config.yaml
num_hidden_layers: 9
norm: "rmsnorm"
positions: "rope"
attn_scale: 0.0875
init_std_down: 0.00451
optimizer: "adam_atan2"
learning_rate: 0.00108
lr_head: 0.0301
schedule: "wsd"
decay_fraction: 1.0
final_lr_fraction: 0.0
train_tokens: 613400000
max_steps: 10231
Each number is 128 + 24 x the weight over its row's rms, rounded and kept within 0 to 255. Layers, rows and columns count from 0. Numbers have three digits each. The size before them is the row's rms in percent of the matrix's.

# down: layer 5 MLP down (transposed), 1280x320, rms 0.0555, rows 344-386, columns 160-319
# up: layer 5 MLP up, 1280x320, rms 0.0627, rows 345-386, columns 160-319
down344 094:109157134087132089118157130173121124103124126156151115177115103143188091125115148157117157106142133140117086120123115160148135135137134100156160152125162126123165139169153108119081127116081153122102167142129112140140188156152147087131137145147138124151174109111109093153089125110142151127088154119085140094118124134154161139150123123139119140136127157138127084180155143156131150154147069131124087135117078123131094112108125133115121169146123112081185142134121024131105153179134115
up345 097:128134131139134126105119132122108136108142118133125135102152116106177151126127123126118104093142129189112144139162149105116149116140125177103177153123123136123142103125101109129164147149109135116128110059160132118100136152132144112125099095130146131106137103139116123117112145115099161156100100161161104155100154078138141148097122130135098127137098095096138127102110146120109136138142147070120108096127162119108132145110151098116093122150162111096145106134152144090084118143125137
down345 097:097146144136158095103080117132121123115131154106144167118102146112131154121076117107127084081110134150150137115154105151123127116128165132106163115114063157147143156141149070152127136065110153082081167146148135157101122141144170122103133130117151077143097121113103112140127127148131130136124143111107101147147124136144137120171123113104149116154114150125089088147133130150111161104176133124154122109127114142119135146141120138099143134177101131123179134114140106155102114104148153
up346 104:121138162161115087153128123168100154158132113126116113139117131141130065134107149153134154116148111136112156156157142133146105165111129118120124112081141161109142136103128087107118148079157165126136122120128106137129135113153114125123143140115100139191125161080147111136137091087134144166134139151158125126118103190101121157142139141139155132129133123141128161144140110127155168117131158157138159127145136134124149126141158158135182137097124165152136181110151151115071129118147105
down346 101:170144124156091150151111130101082140190142139112118130112126115124124080134129124194089141132152139106117152197140118127141122143119157136117119112062095130171129152094110106112143138111119152154097125120124130146144123125136129150150096148123097082107127097139121102114103118120087112126145108137171134096118150110163105110136099131129158082105102169136142162162162126131104134127152128122087073135101172139176148127140145132118170158128110135165153100151139139145113151122133124
up347 091:086115159183112118125141107091134140175134147141113081121132136124122092131138138141130162157118126099096127122109134098124105111092184143142102114150127131129106164126127170132111148159136160098129108108138134139113191100151120148155111089144116158121134106091150100166122132138135129128131105105205123163151149131131130149103147155101172147099127106173156116113159137115142119128131166124132120122080105085110178158130101088114106147137126128117106118089120147165130145152146147
down347 094:095121118138128060111124157179142120119145149112092129144121106165115137068097103165125116131132097121148076103150103132098082133150152134162133127112114129126177147149152125140097109079121120120103146171134115120162141190136135101122107108146128139122140089106114134142140118130170141132114159078142165110106145092133134130125121137132140111153116171111122106097164141172120119119162091093141102124180123130147133109134107102142114129140143132091104076137123118140130161143109075
up348 099:152134094130152165100133110091128171202132135124114140135086142121172086134156150128165132182147154109123141155118092136114156129105130138134112145171133142118098175094095102166102173084140124109143111053146105130096094077135123110173107134113152121152123124156142136132142127108121158120081087189117127116166114115098170110148121131147128141139147088152144122112121119117152149120160122114156125136128117174136160090150133123095133122124135112109120098133175150138094117124154120
down348 099:127107120143119093150158146143135124132146143111134124160172121130090116097114107094121122091167127141140109094134090132138137109135117109173164126113118103145162134158158151109082100084138093105087150097134119127151147134167124105137152113169176145126121102144099116154162105115117097142131133151130160058140144135145145081137136143097079119139181134122121083111141142132122137146133099165128122092129150100159142135137104092147096111171100173069125156129110068090124134163156104
up349 103:083070092145117098116155120084123123155154167132133095182078154140099118106122134130169117132084115124120152123145129188088148156143116131158145083119100098153104129134109156146151134152167158130159126130142117101137159131148139150119105137108147106154159133102156130104086140160092140091154147141122148199127142076155149162126151152138107111119098106147122144112159172074122098156130083093162137113141164106118154171150149099090127141095156165087144107131110137113146100202177147
down349 102:129131148134152074135133147173136106140093163121141132148125125133134158103093143145139118125115077147151071112091141121138104114154123119119128149134168158106148077141160116127106140069116119072082153104113112140125141145144156094120139128144134095120113138122086092163106113111128100130129131166096152116099096153161082112121137115154156112134117157128128082151154095118101108134166127152097115107158129137162160125149110132119110117167119142111155117114093109138093086150100113
up350 086:160117148141174120130151100107176147092130105105093128116149173158160120181132123102079109110098129116112106154113095140104127155120114129139150117140102133143128120107102120123095129124150133185155131102134173153158128090112112130117171144163152125107120119155134132140092140126119153141126112118147129101098149163106136127102113155142129159109142093127125102124127141136136115132158140120090107162120128167130174130118159137116101117147135111134107113213126131101103145098108120
down350 093:119157134145159147131123133144147134161087099090100141119126145139111101120126150132130157154143113111161189065113134099146109129146131144127145131159129115172177142131170113088093104142153154127151138112074116097142121105105116109106092124108091133173137181118100128122127136127104091154160140164169124172134083114176104149117159124101118134111193161149119102127168105107110132166149152145159149126143114077162147119141167122098136127117124139131136136129076037123101153152127127
up351 109:125125140112139121151181165131176137138145127089147093148114128113132083154138126142103148108119140124100148126124155125108093140098126109159147171088109090145141132108135136104128150125139177107110131145125165125151092101129139125098153186120129126138119113122134108157144181150127129102100109151089127127131097124106121120122110158181114096130120119179147115098167147100135117156132125128178113116127161161143161113135146090135146124138131153111126136155136119159118125133162129
down351 105:159154115154147094215114120118145168135093128085176107142110127106170086133126147120115142142125083121115107137140140168129109129094136166111155135132118107134147111132117129120109121120131102112116144146116140114168118115137109112088104155122159141144103139165127087139142131168063127137152129112091156125151123156166134167108119130101109108133122144137117132141122154171138109153149177136135138163165065140190107096124173143086143124134082101111140112125107082110122118112099132
up352 102:163092117134129142114130126140134157129114140133102143111120154176107127133187145173129111165151153122166128102146127112113167172117155127126119136151190129187104125136114128140102144112121147139118126128116125093146138144149125139121120125150135167112163113127167151112111126121153125136103137099130152137114093150162142121142110129130136085154103148129121109099143149080111135123165088159089133140150101118107129143140130081119127136089099137175140099122136146108127120105168124
down352 103:134107123130086159140160120163122165146099168113098135136138118103099118122143149149093126087183126109131127066133150116130144163095141164104133122099107153144125148154154081139072090071171156129174131098150160127148166143115113086171152101158152113137122122104158128125116173106119119144126142092126159128165115140129134127125126142145124055135135148116139099065145171161121162115164113160141098132101127080112118130169116104123101117144103122100098111120148087086135109153135159
up353 105:142151110151143146097140140130107120144125084103082159137145126121136100122089103126133143125118114117130121156133109090124098125115136133115130115132080114153092127124144164161146120081095153150126132130164129157102113062162099111143090138104148127154088150154122152125134104142175108149116069142113093130122118128131152177123109133111114108150135161139128162133153174117124114182160165139110112128132149112146128112133107125128183114097130156102126117129122134112111143200144117
down353 103:152115136127083105124129156121132129146142121133161146110148125125076129148096086103127108090121159152130145090133137108135137145116139149096125106116096153152122116133090137097122110066128112085119140147122108139084088092097154127131156138133088099114122109110135089118151102115142106140090122126110141146092110107147153124131155128156150113138112157147116137161109133092151091121134194156127183157123091148121177111134111156111146147076134083122105115129127072122140152129110121
up354 097:130124143092118172074181094160097161111135149114109135140091144123164134119143161121105136125132126104126173126158081151137135116102086148149132156138118097147140164146121169118130177123114170145139132131121151132139142114143132124158118195137132137139131109145177123151146122101173129120104118122123075158130142090131121134104136144144142118077102172170106138131147136162156146094108115088093151145110151147097131134131147117123110131067135165108152113152105134133102121131172072
down354 096:142150130092157100128155127098122139143134124105154165122075151121112152169133128156128154154126119140147120114088168122107113096137142163110135147107124117121095121126114110106145152146116145120138138112092118133157134128118148117109144128115096137099132145090108062135142179145159135108129121107149095136105086173159151121136133100117119122111122169117091087131148115135096147129120124107119098150132134120126148116127160135136121131132126100117115131130112000100124106139147118
up355 098:148126143116102110129112121144120114148145120085165079134135116112119152155162139121124121167106113159121155105143092152095141099094149130132156111100140098133075118137095100117109170119140122181158100136124165118107128127121121172123130151103122091165132145133139165110125117080158159085150112154105149131141163125134127122130172140116057125126120169135125133102127107148132123151130165117142130150077112107132127143155130123182136137102133134157136124133102154113155121154148113
down355 098:123096149148155137105153171161156126102146145129178140136132145083156139103095122122128153139172113176128132066113112116122110090138106168138154134113098122137149119154138121107082172128138157063132159109130125137130117132140175051106119123138161132160073122115118122134153136090099129112102108137112117126114087172130149114129164129119136125138148149174149090095153163161141135134144103135092165133119134128130139136124098116136138098152126154097135161116110039159102122120140106
up356 097:105158099144139081105138114125125128125138087128134102137120143134084113130140169126157091122112109138138136142137121168068086154096162120164114172175096144149143091134170149122160160129107136136122125072149163083105109086120129146170100138093122096135126168131099139089120154156141162092099139113143120174087163092149187123108118150118156139153104149175126120110138147151138130139108155126155148131125155137129120116101147159136127173164164130096142113119126141098129096171135117
down356 095:147114105134144099095129162183132132106114107211146133113150115101126141123103151137118131117135105125081157052152125108124136130147124128142169099056125122098147150149149107123074113110113194152126141132123114127152147174136166094153124132137139104136115110131148158144142086137060144171141146100154157126155075107147129099125160116126153125092149130119150130102123091147159152133135127155111064091108132117123160104135142141115106092136155152140096113084115096159106141102135159
up357 106:125106098136143112083138167136106118140159133093108122162172141104156122172109148167139149115094145113157098114135138136132125120114077110101147090126136135109127157138113161098160140131161152106179118148138129076119147141147144104164145131116142107125142182117147125134094076114153177115101117128148111160128110167109173112181115192162143128116157124139120127084153140128159130128121148144143113149114160083119110139164099104094148113098127141110125110164113164138154163118127113
down357 104:129122139145113113168129117119129128107108162141130161163118129136098122071106136145114102073119076123163122109097126104120102091153150134104142121115165135137148114195147102127091127131113153123094156101113125141167145137083109075142122116119115109146120130117108092139122121101108131151101119118149132100089117104165145066147136118135149094130126142108107095125132117127127157163126087138117093128133132144173141146123149133140094135171124107105137121120105016092120100151126145
up358 105:136160158134179192108158138119105154140143065150105116118125146123179118111149134111092122175097107142086145158127117126120133159100107110142154136112153088120112100117133118114142115136136115135133124116157154110128111128135108172146131121138106138173157093131137176166150157122109110158121111105130124115129106161131144112081143123144120192141152101145120085125187114125105178165129128113110144100121132089103186108114158107140100156181156159144095139141088154132109137103139144
down358 101:155138118145110116100157139095164097147101144123094138115151125149105096161160113104112133117078110114134155129097124141127153137101137151085095156129149120198137144060120116129076104115142076106116126087108126138147119110081108165155100088149158178107119135124102107139141107149117114147143168138129129096118093111171130132123135087105126126152153144108132108110170136139107131128102077157120122118130106120175146143211128117086124109142150110092118150156078103154130123131133122
up359 100:115099129131152173138150127123134121154144093096141140122130140143155105128078138119106093126115132167155156086121144126143111112130114168088111143133123127110108115128126161138129164121115172140158141099129145134118147087139121158171092129153134107163111143140136169131120127127164139103134138108169102120104137114104151164145144135106144108173130148127130123103093151113139137168101085169141134103173150104150153095134141159113161124126125202147122151084115155117098134104169161
down359 103:155133127155154099138106129126158079130119139129135100138128119151122138133114124112111168080162101157098131091124111160163126137116169135157149083119101104107147119155146135118129118133091158079129126128176146161143121101161122109126133050157141136133117114070079138144137153121105107115116167124111149055133113090127111126113161144139128075126140096126118088126161153173124107142144108165122128110120119101162126118129124154159134108144144146092060139118160110082115092132161156
up360 094:119183140151151125154158130113104142124131150108174133148147127120124094109129164182163124129146147146155139103145149171098123086136124068108104161151183158129136110143147167102123121132133123152127133106127165098147149112133161133114109115137139122148156155145134129132121148167107131114132092151129096186118131126119143156099131162191176157142189114131153094124122135161138139151126119159146156121177171078143128146072160109093149154164145120108150140131118118117157126142132109
down360 097:135119095089133134097108143109127128119166141098134155120129130186104105121109125096167125146095118134152136137142087111173138155067113148123127128110109166112111080105151089150116122129159150171119125160166123126129097106144102135111175179105132123127148154127113151155142149155156089100179081114136117120130136090108150107127120131126135139161094116086127122162132130095113134129141139107119115100119098150152125118159097152118115102092120100130129063117149064192122146137076136
up361 101:137079119121127117141111140119148103098126079087140136137149155097174108122161127187118140154089164131117185107156140149115161107163105105158133181123139154163179106112146111150127136110127122156136086099140103117158151129147105134142131150145123079173176129129169171176156086128138137105152118137134070149121129136111157164074132110125153151116100106137111136101108125140147136134108163149129174150130090100113149121116118110101173126150142126116091150126131139098064107150159080
down361 099:114096100144153091129174151131161096078096154104158117163098114167167154111142120121129154158155082125116116111126109116151133102119099103159189137121126143137151093153165122123071172106105157119111121109156088176111153133146144117152123125146171132149129137082121126168130126155099118153118137135106112144177100182158167079116137145130152148111133150164118100125136181126138116097130079128088108126116117120104119163105129124149115161158136141109167182115096055177145120129135109
up362 089:127081158128124098104138096091115094133138119143123085124156085111114060132173139131115154113102135082128138126142165113131080133123161088125133082101130105114162090121132118116135082114193144149123138130120118150104117133097126151091147112085125131127148091105136167172119104135134152108127139100153082145124102141124153129115112129108104143112125142096122138108136122148165124123154158082084133123115111115169106132126137144108114147146128156173097098124101125134138138103146133
down362 097:126103135134111095115094139147131123086143121121114116145121136148116140105109170116136131117141120133127115092132126111104124136164137095173208096088107172124167096163138086116077135132074150116121114108111117150160132143114098103164144123167170155174130115129101130174117103144147114130105113142148145110117122145154137113105139145104115129144142165162129076088126139163124119087139075110110092084085068105102108133127125117154130159145117161089142141139100069128136102141138077
up363 104:083113105132099134099140138113127161147100131126111126129141088075174138130096128139131155119065128125086109129175124169119071072122128103140108111108115132087115128105123135122121116083131117077121177109129125120132123085099155120104144137182138126138092132146147138113142107086102132128065104104110151130106132120121108115120099125098110133106124149119124131129176128102142132139078080135143170106095128122136181167127116107137127130137130135171139154131165151147128132103171126
down363 105:128102103132128151108174133116143191088140151122135133150124079136138082112121128151112140098155112082138123143155148182151104130159110096168101098125097107089150100101126129134184137163146117119152095129124140103159150113137138087081111122117127119142124127121129174173137099143109196135121090083100104143109134176138108157146097120139143147137180124151145114165161134152161120162118122114121150123144151132151143109093100103123147129118094120153148148118113102127083156088110144
up364 103:113111159140105124106132125143112128160125132131103139182102142145167164096141149130104110097130159100086115161124119140099120121158134119106133128092112108128095171153084115080115129121104152172088142115110123121119165112145113122143141123113117117144136118124133097189102152153126110120130126121128139137133134092095172135112138137130141081113131173105151147131111128147115127141099120128064105130119135184108162140142159135123154135155188092138136160131146110138118111134152135
down364 100:103113108143124143159177104144111127110086156104151144158119145179123089126115165116105085119137124120130109138129164115101146119099084119119099142117130195125100128140142109077138175098137109086175118107096110097105102117145115153109140126102160120142129117098150103144118151120092101153126142169161119143117139099127194151135154130107092112148171138100127131142150119122114142112130161140155153081116142132142165087132136118152156147105132119118100145123142104178097154155139137
up365 098:096093119147153108114141093079176111136103113132117127146121129085116156203127154127142171126133124116145173168117115108089096172121151152147110103128160113131134109168129145096132147166149116143097120081176118156087137095096105135112140100123123135125112180113120107085117113124137099151152087112150105144113116155110130116122146121131178104128180126147130147122143101120108097121137150097160135140153089162145144102137150085141133155105134116103135146137141146120149114148196129
down365 098:142137115111144134131115131167109109146104106105128172130147143161147121088094146081149110130122126091100115110124152153118189089118105067127144120085121138156143130157170107115112093108074152104095141126130103146101128107173159142089125127165151132121131128144083098169115167160110118165116102138148145072168133142165153127153133153110113157161116151131099080105182083144111114152103072157125122149052090111129115118125110106164128120159124143128135117170151089124102124125148114
up366 101:115136132144127111102162137138129123118110064113136124130129085104160104094119142119125167134125110121201185090167138131124145135105112128121158094121147130115117114171113125183144151136152159132103130101172115155104111128162123080132118145099131156150133140126093118132115130106106169141127130100165118124141127110096154168112072133104094144135136145126152159084135126112137157150151138140149088111122143111133167123193172130120114143105147162117083095113132139107105147116145094
down366 100:119139142140132147128118143118151149171098090165090135121187142169130162166103121128178135141144082136102154142140128143145117121075146117136116121124125096140131122076124147095097081094118129136087116093150113147128151110101145142110169125117099127133133133154158066136116125188135081167105122132115128168140122136127082162152129107098116125132135139098134136135110129146091116138111106195052191088118109114140107126161126121120159176109146121097126135133126072114150143119127101
up367 085:113135138152111144123127120108101153102108106118139124155155098106114117158112140166111135124123136109158080135167154103130115099140076140154122144117147105134076105134153128146120108064151125120127153116139190089130111126072135091107132122111173118149123125113136077150132172146081140088128148139125125157156092113086161158130160135137132114150116156151105072132120124117126118175168139122132115079160168102150181086125153112159138121100119174136120106114160107111110093107148117
down367 092:144097110138122131148080060129123169133142146097145092132125126122155100134147162120144147120121104129115140112092095111107119129173114128080161119119122158084166110140109137088092128110109172123162151117112108140134131137133088119130116109152130130141144094118087086128088119171076202176142134109121092150148143114135152085076133122092132112129112145119155115142120097142115149108150068131131105173110095117110094126127140161129092084122155123141141137103116048143123136122090111
up368 087:137149139173147110117086102149175066113134147110134140100125108124173112111112141114092101095113136134157147137107101124082125111118128102124101125109077096106077151162109152122151146152091131079162133153158114170088152107180142155115111109192168084136133121124128157127125167119111164120115163114138108126117152130110090135120120089142136138101153167115097147066114120170104101128141094159166116105139129155147136109147131116152110125134114138097138158164098160146118142119135167
down368 091:094121122158101103102120110124104123120136160135162139125047125146169117153112149150116109076122118105164116127090142156104112183115138166102135152096094128095101175130129159143165099116138125111146157153133108127093141141129136116154159114133120164103148118124112108086161145114123123129107157123119078125084138136072118125139153124111157100151118127100148149123108119144119134107115143139173128116103142108107148123135118154159133125126115130147100144165151073157100136091118146
up369 116:095116090180131097110161150136143088143135124110115149108137134103187145142147092140158179114139137174087089117135149152141100116162127122104141180162127128164118098152120143149155135109140144088151123134126166126112117150139112091145171099092126197118135142138112136111153109153150136123133116161143134122135158129133113137126099173139099143125125128173087115124079138123092097138111099145123127113102139102158145163120140123144135130117127180121187111114123178133142124124145080
down369 114:113117142127117069146128161120140145139101183137110163145120096140115135169107067119116118088116172157124107136126114163119127108190138127120120122133145143147115146159126128114099119107117149129145141185112129115150120151138095071145134130122116157152157102143093116162115140088121112132140088125145134040112182105120133128150091144141124132113133125156112105157125111141118118160108133112117100151049116134145130133120109117151097131169126127132139127141093110120131095147090104
up370 086:102096097160133128151146084107163117163124133115182146100108131106125111182151112137135141131174114130149138092129140119139169127111159125136182151144137147104140151158113172145100127135134128091096117111120198124110128106188088110134157131104123161088110125120089151131117181148112102158127110170131099100134143107131114107113145135117114133159131132124145145079171107160095126100144100104131122141157126109138108117110147128084142100156170142142103144140117156130148080113208132
down370 087:115136106110100120099134152120124173118161125139143099116116109086121107091128103150129135121141142124132133138125149121118180145126119164140127164135145120157114146142107113127098154158146144128108155100146151133146097121129139163134129115150152150090152143103130134119132122105150126136117136174119142073115121091107147080124114154153117172127077159137101147100114145134135120119127142109161104135170141139107111147129137124135128136127131118129054117118124087166174106128137154
up371 098:079118150168120167127154133148122124160124133163166155094131122142137154179098144133145137109165150126143142108109105143136077099133187140117138094100129100115098138165112096162148130155152149104139104098151102106106149146155144144084138096114136102122130171161100130146124112113119128098145099138097159220117113134108181125113162116096134121111150110158098137131116137100132092166135143156109127126162106097113137103118130096105103109141143114110146119087093141110130115108119100
down371 098:130154108104154152110192126188095152111114094158076141071117128123131180182111127127130116103146152131113120156125118160065172149134136123165141128118088148122080118119122100047144113131113122111128136143120134135120098126143133150128157118100170109126068109116145128137177138134154072160101114163137136127134122130102117138145125128111146131100131137132136140132145129090130145128137095126100082127131121109141162141127134115100117131134132136112194121127120057103138176124093181
up372 104:131176123119118143137127160108108130129130165125122130141152097100150131114095130110098131072107166116159122125095121145126108132092074141179092107099139109125103145103130143081132114133093193097112123127166127141111139147131167137105121134161079140120105120152193184182101152142106112093115078131122146132140149123132133129120150110165129109149143166138152168138150171159118137135093105107121136122142136095143169100123098136088156123158095132143118141122132162129104152134150107
down372 103:145115171146168139114121079113131136133132178127123126123128126151097110140116114091112123109109141148099144115085149137163146171159158105127162097139120134119149157140121148128166119114173113121155074109102141137113116097149139124156157117098135122155122109129096103149146167138147155139122129152088124155132135108122153071117088172125142118103149091121154118078113139130130153091143137113105167137123113153134142107144146170101139151066131086121108132154112145101150144102196079
up373 134:087093119137154151090109119106118104162115143126123119143128110143103142157143159113121141173119141106160120129166119180115140132127131109172170136112151138094108094156157131128136115133100180109128119139149133100143114124138093136138159063123136157116104113175116133147148151123103172113126122110116091143173095116122132159137172160104134125130186189184172150142182135097139128158131145108136129154110120148131152130149125111080128170123138185150125114142153156118098110197138161
down373 126:166111114118132173128179162123140125132109122102130093140130152124142107128181147111090149093140166110114124113148154161147157100181117137115122124158143171209125147131130178117123127094117097108148127122093132141135090105158103143111093133122135106093115134139143142132144148108112108166100164125134119094145142127114113129120135197121135147134156132120099110161156134110131191118093142118095089132127114129139097122136157121129130075084113102154143086079148160168102101145087176
up374 100:086119140165094139102133117115133068119147114117127129128147149103165109158122157110129129116135117134146158123127093150118119138116143079120128163154126158142129062110148117114115128103166143083131098087154127171120087148138136141119115158085141120172105117122149144150168124105143143141098142110154103146123099130125146179112108099106092150142117117131179144099137114091105146136151144135158099109138111157118123122137148135107096106115179161178161143098104149142163131157142124
down374 102:163119115120169110118086178180132149133143120141138101125135090133089147134150129123115110129148155141151081067105102110109101121142129167169191091080123122154130119158074122107106136100131153138130164116128161133166146128171110106146116070143136154147166139153099121149124124163155127141124185121137121077141133115133140112139125153131179086118133149122152084138134135163121125118129081136089109131100114129139101092135132094123162133167106143098105160153121116128090153124192114
up375 104:125132135117115093146190157126189131107130125138142104160116107088167138126120138119087154143141148110156123102133115125063107128153140127160159149163132128098120155133129149124167171149101178097168136124149134102127124124119111136111162118113142128189125116102136131134156110142135098149129126113163112144170146116087173094104123148147156106177147103149135159132149140117108113178143120104089154129129126115135096144113144108165116132131162138105135088083152147114054118109143130
down375 101:112093132153113119124102102130131125133135143153154109098093155141118118156095180107135142110161087121129113109104089148148130137132134108146130137080138150078144116153168125119130118116099125089104121131161091165132109135140134115151128131136113133138094136143143106176099139111132146086121191150117144116116120173163145128125122126116113115124136125129108120105164133166156131092149109124125108153112130142115130128147104159142096139153132108107162118117109000145131097154141054
up376 108:104126138138098113100131125104102128118145162117168107101124187164140107123146166109143138177105097087138127111090138125113152106140119125135087127125139144122062119155137142146112131183145163117177119138148119149136074143132136138130132107162143193115129132149155157141096133116119184092122092146124150118154138159150122162079112149147105094125097138137134142118126106115136159124093123124151194116101169158132124129112122113173148139120110145139118131163128159143142126134158105
down376 108:079086139122139135106155132111147108142152112140137145164109103160125168111108160163095112150096136127115079121118109134105121123137156137150164081117131117131111127169130084147149122135117101103125174101118128117139155143129130087103143129174143096122126100150115127146145089143065133131128123134142138154113126176111136109150156115126145154106130164161140122093140130157126131103199126110130069136137145156140142124114095156093100175137138178110141140095128089145129123125154109
up377 100:159158140148138148126107081141132125151173126104131109164136143177151109159110106133135137109136118104111126178166088091141101191118152126094139109157094138170094137111088159120151127071133155107120123122112138158103156119167116120146124145152137129142077114133137152157131093102115086142087109143108176122111127114165149137149170138114161105157145113144161140136146099117102104144136128122126096100119139150123133142149138101131164178110166130107123150177126146110102106147123132
down377 101:140150121163132150112117119134168132136135142111128131155109165153139128137124161160094112135092139120106147143130094111124125156147092132110164151159160139110139157123143087116113102179175131103098146108117133126130121107109104116129154141126114129145138121128092127135104121111106100120131162110107129114143150136168129087156147128107135159118099156153120095101069106170107113150180142157201137125111163096139079131154154175148110115104119131131119150163128169161128106157132158
up378 109:089109139139100134109159094091167091162134154105143155120192109120194108149179106156196129097126152092114074149134114134066134122125123139156176092128123146142126162133082139157151164124128115127120113118129122111117090135121105100153098159162140150149135161140127125125177153131134128133135105119099086146177137134092162143144130151175102137134170094140130138100100150080126135110103109173107151157099124113114135102157129073127140153122147114086142100115119146129119138107153114
down378 109:118096119134164101151104127089121105105111152140116189147146105134117104106157143112116098094118162142142098123126072131128113129134168139121151113117115111129161148155147154109135108101103123136103133116105148121179145140156190061124124105151137098168130114119103112071107117115149116106105131154134117110140105097133151145121151154105166117153125152167101090117143181164167146103106095109122098110109116111104090147138112154147084136126101110119132114121151100116072158133139095
up379 105:140131140106151127106112110150138117130142083104136113115146093139151129135157139118123100146106102164093150147176101131122170149157081120156111164147143098122136185167138125178144114127117147163106135112163143151145110154157110113119126170155168143106146125168148146155143119093160120127129102151160115165124170139089151097112107119096177121147152076150106115093130150105108124100166142095089143124124114150130137113097139114137101106093163127128151101137112167107123148131122130
down379 105:147139132119128120148081147100148132126158122151124108143140137099144112143113134165127106131181178106150104086126125127115155116127137144109138101140128094104115180152121144084135134151148131159155112136112142090139106156107161122103121086124132133141134092170099104118131156125111131124162120133068102110137153096099105178131128152096142130127154078117131100134126176160154104095095117124127115144093093159104103085117099152128116139138140086113107142117113057164179121124107153
up380 097:122152131136119132136091139152154138143138127083118162106141126113159109133098141159160157100135068108135159123162134147097129120142130111145098124130106181089099110166092157147124127104180129090144167131153160180122138135142132144147117106154063150096093098114131180147147131100166132105129146152118155107119156117101115112130103119065119134138151136133112121077181117145140141164110156156165139136160105078121169102150133131109148129150122163103114125151100202119115139137168136
down380 099:125157151112134155106171127137125128135112124118134090111133120121091109121149124092140137118125162176090080084104131126120135179125125190143109148159131100099152125101152106132148180099108126128094115142131092127168108145162153126149109097134112128108140117154108129135125099102177150109152140107139115060142139126135115168109133145125148155114117106155161088141134147164142118126121131080115146128108082160156139096149156130162108120096152147124092116154128150099136139121119129
up381 099:131104120128158132125208134146175114109135168094142129156153206137141097163174203142116162157154133114139143137146149098102137133140125109116134180124142123147131110148108171090159100126174125134152123153136177117113168076140056127094112131137099129138142160159121158136102117111161152106083138120132096167163157101136117142120116139119150179106110096147147135109172133141130143142115141134086171107141136130130136138131150141130108121102141108101113124143132133124110119124117131
down381 100:113108136157137108112130142149119136073131152134138124139160059166135168113106128147139112095133115157142106116111091148103120142114153109139165127087093128145111096135123112115092126114074158074132133097132101167141130155186168122137166134126126137140110124131080081170107144145108113154121136149131147072086114150139147109086124075104131092131154172119116070167101157140139126115149109151120097133123096124105148120150134128097131139184142144112135149115131051158119108144143124
up382 121:132118113106122125107157178118165088141180124112132152141114133103144131155077126143122136101131169137176110121095112179116108157090131165149120079124094135127102129142141140142142139074123178101143139137170126159121138124109168143128099125125152138129103098130206120122114137139105121111083151127135107117141108100117124093143128149110096126120124175122145139153125139101112152137144118156156161070144133112115137124135140157151108179145122212107154169099117160094123112120122161
down382 119:151123122149105099147142159145090137160117132127122117131140118162158164146124102121086138082113105124149120107127092076136146124139122159117099081103089121118115142165110154147131116129151101104107137123107149158126171125129115135139138072147164136142089125107140097098114152179135124145098154101127166129128147109135163078141139160108159119161104116094111136112075140120109097100137156119110131127149098117141147090154130158156163091126136128146095158145164106139079116091128150
up383 103:124103164152081121174139094092121193153157105062125128107110118141136182165113134153111118096103130121110124089162133112106110123130141142156104144140168107118124086172102111146140155136149145139163178129123146136129121112139120087145089164068151109119102148131087136158152130161111126114112128126135105148101148135121154121090135106108146108116197114140124103143127132162095121136150127132119111119113170084112166117085142070138090127123141163187164119123140133130136099133135125
down383 105:099052123150152084127181124172106148078143130111148103147121132122107119139120147131099159138116114172143089110145124093114126115171112140111146143096149155146149143192154111102099197119122139113141122122139132153139155135116129103150082086172139138118152108131080115138126099132120133110122164145106134079158125108183146114115173139130161119121115158128136095154179145161124123099125084121120122125112111137104089092152132128145097134099134144106131130148129099136147129125132101
up384 097:149128111138153114160144140097140088096126156082149132128088130138141119120093144123098133091137137083136134118107126112107102117142094111152134133110130127121152129118117123100128110110121137146124127160115149130134131120129134137148154156161141111139095154128134144179096120110134088130159125146136139148175107116124151111107080136106099120160169143100173127138137150137126155169127130158083121153157180110124156132147113132095151144159146101138131134099145124141143134153140103
down384 101:127101126157088119124113163125100129167122119116134106134163119117083128126104166119113123152122121121120153125090155122171098132166118150115123124120143092106166128081130125106151147122137112130152133130147121133137115129120133120131112145106091147110125149141135124129085176138084186168162151132094088095135133121128125108089118111101142161123130138123106137171129152173197171114121113130161174116115112117100104116131125134147119136128135126127095104149105116108096163118104167
up385 091:143090111136144116133117123126138109094154134157112116134129155147132141136159113117139122105120142121148154101143140075129159123162142117111187124148166128127120123134151143110110145135156125159168169095120123123168110106153130128159135101121117177112106149174113162162071096075164112123175123152144126153130172064103155143103081140148142144100105119181135116104123127127163130115154093131097137127141138105112142153121181107112088085183131118158168170151093106130151133157161104
down385 095:116167133124102121142123129143143161139089112100118126148123119109139112153142119118139110116126134124139171126117135154148143152126124122123154128124117081127107112115186123160154085139158074135151135085105142130136144150135178141127158099093107125111138163143138144138096151145104165167147113098093108131094107118128115152135127124111146153106160092152142105175108090134119163142077166133130144137143130120136098135142153163147176141100103085140121094120095067111093173113121127
up386 101:165152148079149136084121140145160105115104105119098097153143157148124145128128113107118119158092102127103124087164095101135165101142101143169100090153127085193126127167165152120166108132100156150126133105143121085143113131125098153134096084163169152124144120149156175133126148124142147079134115095137135105161125094145126124103138117132136151099175134179118089100129116134142161132145114141126095138116121140129127092114173129129149138114175129141122140150078137121120194127141099
down386 103:096154151187126116158108150158122142122131115131151133122131143151152159126115137105120115120148117173170120154135173150101143098137120110157120112121156145098106110124117098110110072125119109113115154176099123143143107119113112160109142149149146094120166110119105142102135143148137138112100128171121120130160132132130115120111100107104119170085120140104126131174119153079129113145174144114109155121094136093126152129169111091107125153135134055102173114084139120127122122117094158